Weights of a small transformer language model: 14 layers, no biases in attention or MLP.
Each number is 128 + 32 x the weight over its row's rms, rounded and kept within 0 to 255. Layers, rows and columns count from 0. Numbers have three digits each. The size before them is the row's rms in percent of the matrix's.

# layer 11 MLP down, 64x256, rms 0.146, rows 22-63, columns 64-127
096:103086149169138082141120042147103109148170137127130138109123135124124200159112105115132181198165136121134118188156081181092161148153111129203171114135129131161123206142125145112168100128078141
094:111126143106152092118088109077082149133174165132144130158105148118120173110167144113137165124096137151084131121118111089080117116128152116092093162094199102148116115107147091176123204106173080
097:097107157194220125152087151095103091109131078168132138155160132140137088144102162091087152139113146096181164112132138136104180135179201147099065140129101129103159148145124086131083083107129113
092:143164144083195102109181125106145180143111108141116158088067103130133117135155138182148117142134142091146115092113120118144155150177166081109096163151171094136160170103157121122137117138157194
117:105142164139203163134112159071123116154216181045199123196123151095164100190145096195098104135141141181137112168139112122116066155135137147151097147157089124088139094135122151155134153114160109
097:157088118093158120103096118137095031150115066092147160097159106092081111144134105111096087087132152121138168120113131119140103117141053118109167144163125152151134152087167060141119077128102111
102:101091131192139109144153138113129185139158130121100122140110107120172156113126114092149184080123152099186146077141151186126120059109125137108149156104148105146151083142137139097130158136153080
094:143144045063141113076132127103093113139071119157141089108142054126074161136197127119125141133146098126061087189154076209090163122132143125160095083170148181155147113117150144162113069176102109
102:182138102152089165108114103084146166101144143172096182106135139165152126090111074150147133205068151110110117189092115075121053156129074183125166104133117089131028114114103163110164119131146199
097:130111142125177078161081146122119149133099167119178124131157068051115092068120132159099110149111139122147188145141098138195130149111145144134095180113117110155117092149138109145153101099075149
101:168110179123135139180116158093118134150110116114097125147157102108082063150110119134114115100087071048093105126125140139117098106139128107074115196145124151123138107105139151131063124140115077
099:143118145113134143105034191081110110160125105116189099156145184132128120096072179181105125116172100076118083142158171127151129153121081157189164129113126188085120172106094119147096147158135140
095:176140136116069132117115162126122164142086076154107083149155127150170108149144068138128149137154115103088140114159177094163110084079146151069132160148106075121166055147115147063112081132141171
091:114095085078112104173144117152144131109131156108120153143105192112145132139104143111123182173131084135152117078122157133095109105041179136123125059084147072130119142150117139198156103166089073
092:100150145113127102129129138185133137164146119146133069172117100096099103124113149097110102085117155149084106111093202165152085177132122224150132104123147136126119165104166133145111087209117152
091:136156120133113106131139175165115109086156059138120177129145153125117152145093119157191116071109096183107152069148139143102121084158113073103140136119137126186135138133155151174105083178157130
104:156119061112159128161068165177115049072110121095104142125164156167083115132167172150130139164138120098115131124088012162094146103108178028149102116175124131140118123168148094124124156114076124
099:067143087158119138134159119122106194202124122111160111147142114093176144108119097142188121207145150045107125163108113089106167169109170116148119102170097101117107133156103161136136067154157103
106:093147124184129082116097157072144147156154095164095127082174133128133125103148120128163138086130116159120139155137204098121143144177048063168096140133167190142116132133139140153097144134138154
104:119147155110070174106134112175136095110138158145109138140114115145062170071166113177117132147122198135171188079135131100110139135145163080057127107140171158140156147116168115125218175157106149
104:112171110135120143150208170140086129157157108145122120124137108146156142166083181140032127099120154129084040081087141128156155080173124134098136105146141144143137165155104134139191133150114122
103:161132083096124100111112158171086041144078114106126073108106144133187077099140126137094186087138166145145144164111094140157176118140113127148112121179120081126175169129119173085142126126191119
102:205160103077111151109155173109084036092108094158162127162132137070163103121133102158095107179158152158153088108094118022159065183094121084119157161103123219060113139108101114126146142133094128
099:121121112100151121083130114170130079070146166205165125117145093113181160139154082083172086119171122134139149123116110178145125124166183129155146166103123129156101121111111167107093108134146176
102:121121053141139115088162073122112127094094112094104149159181132174097175098107155030109092134145160165201146114087172103198132168107162169164085154103146085114149178116206154135113172164103064
101:111186105074091125096111102136118115161153144152077205145105101083152125169128183105118162148141127079112162138124072177105191131175184112130159075083115134108182130153107175086179150129103165
099:150118116143088179147184170180113108154076139154093110166123105149137130135113118072109113054113127094111107138131140120092104085131090116131096117119077083140099195138113171181103089101125137
102:153108166166124129139138117134106099194089173100182098134135116161180157159186111123124111107095104144130138094133154151097150175136089126115160125183202114142111090129125142129126161130139086
119:165141112110142126146130104091152159150141193108164127131118147082133134138087205093172050175149120147107156105143110085102145090067118084160143126148121145075184134152205148103111208105097125
104:139134159109146097168169137091038165170152142120130066113137104152125149129075118132147119151132118135128108139085105171108089187123133070092132117126113121086108116116123092150125116099150158
090:123169066214091161160144115139068116121177156075137113155128156123121104166185159175163161211059076136166123181186127184115142149166128147113074145183119122191151128170172143188166161128135094
108:110080117183063122155115100088152169118124178082119134144145116119123176093148188099172116103141133124113139106163109117095117085130127108105107141163154048129131133131101104130111130160126064
122:106110137175128135195120097114154111111149083157143048086113118180133159145133173142189220126148193182123108149135125147144143104152127139220120093156122159139143144147126092148172132132102179
107:178106141092132121190173114069111158160155087120150116057146181132179107174166128145127169157110090084161140082182146151152181148132100152126104146147171157134148074138125167114096120104138097
119:110185124116127156125148080085114138135144144100088134123065180127133072107169166165096129137121098155096186070144197064133112199143145111187128154167138156151193143083105117093143179057128107
087:108115139091111124156122196174088115119142173102115149139121159140123103074105109124123111146086126102083155143077097095124125020082142140066088145138104140162104189131102172104095099158101155
092:139112091132119093146089119177174163133082180158175163119099079105128184081113114154088127138132112126113129171126159126122112148113094127126141137120171094162126130116120145107126126121193128
087:116117120128065133110169176050114165118139193083142109150111130091174072115124147113117118094129157143160093127158220128140152128113114151130164126153153061100163108139110142151163121133112111
096:141082105114133170171157146132142092084185148140095100108131134140199127144135122169125109124165116135128129114102140205074130134128134087136171136176088169146127089106203100176104156118095071
099:154160120094106160125169130132122157096176119088108152094097159151160126088105057125103168136152120106168115168098132088132131064124134177163156093202114139152145113143132105122136134129140093
096:155154146111145129089098121154110162130076116143108119141103116153098106131127130143121104138170056185133113049121157099128144149123152088156139102102105099115107146160131101066157197130118133
104:076141115157139119129120153157101157106137168163149145179091086090220125148128137119143043144145068162140107137142104139155109153130104115152123135128088126147136146168161149121143151172090136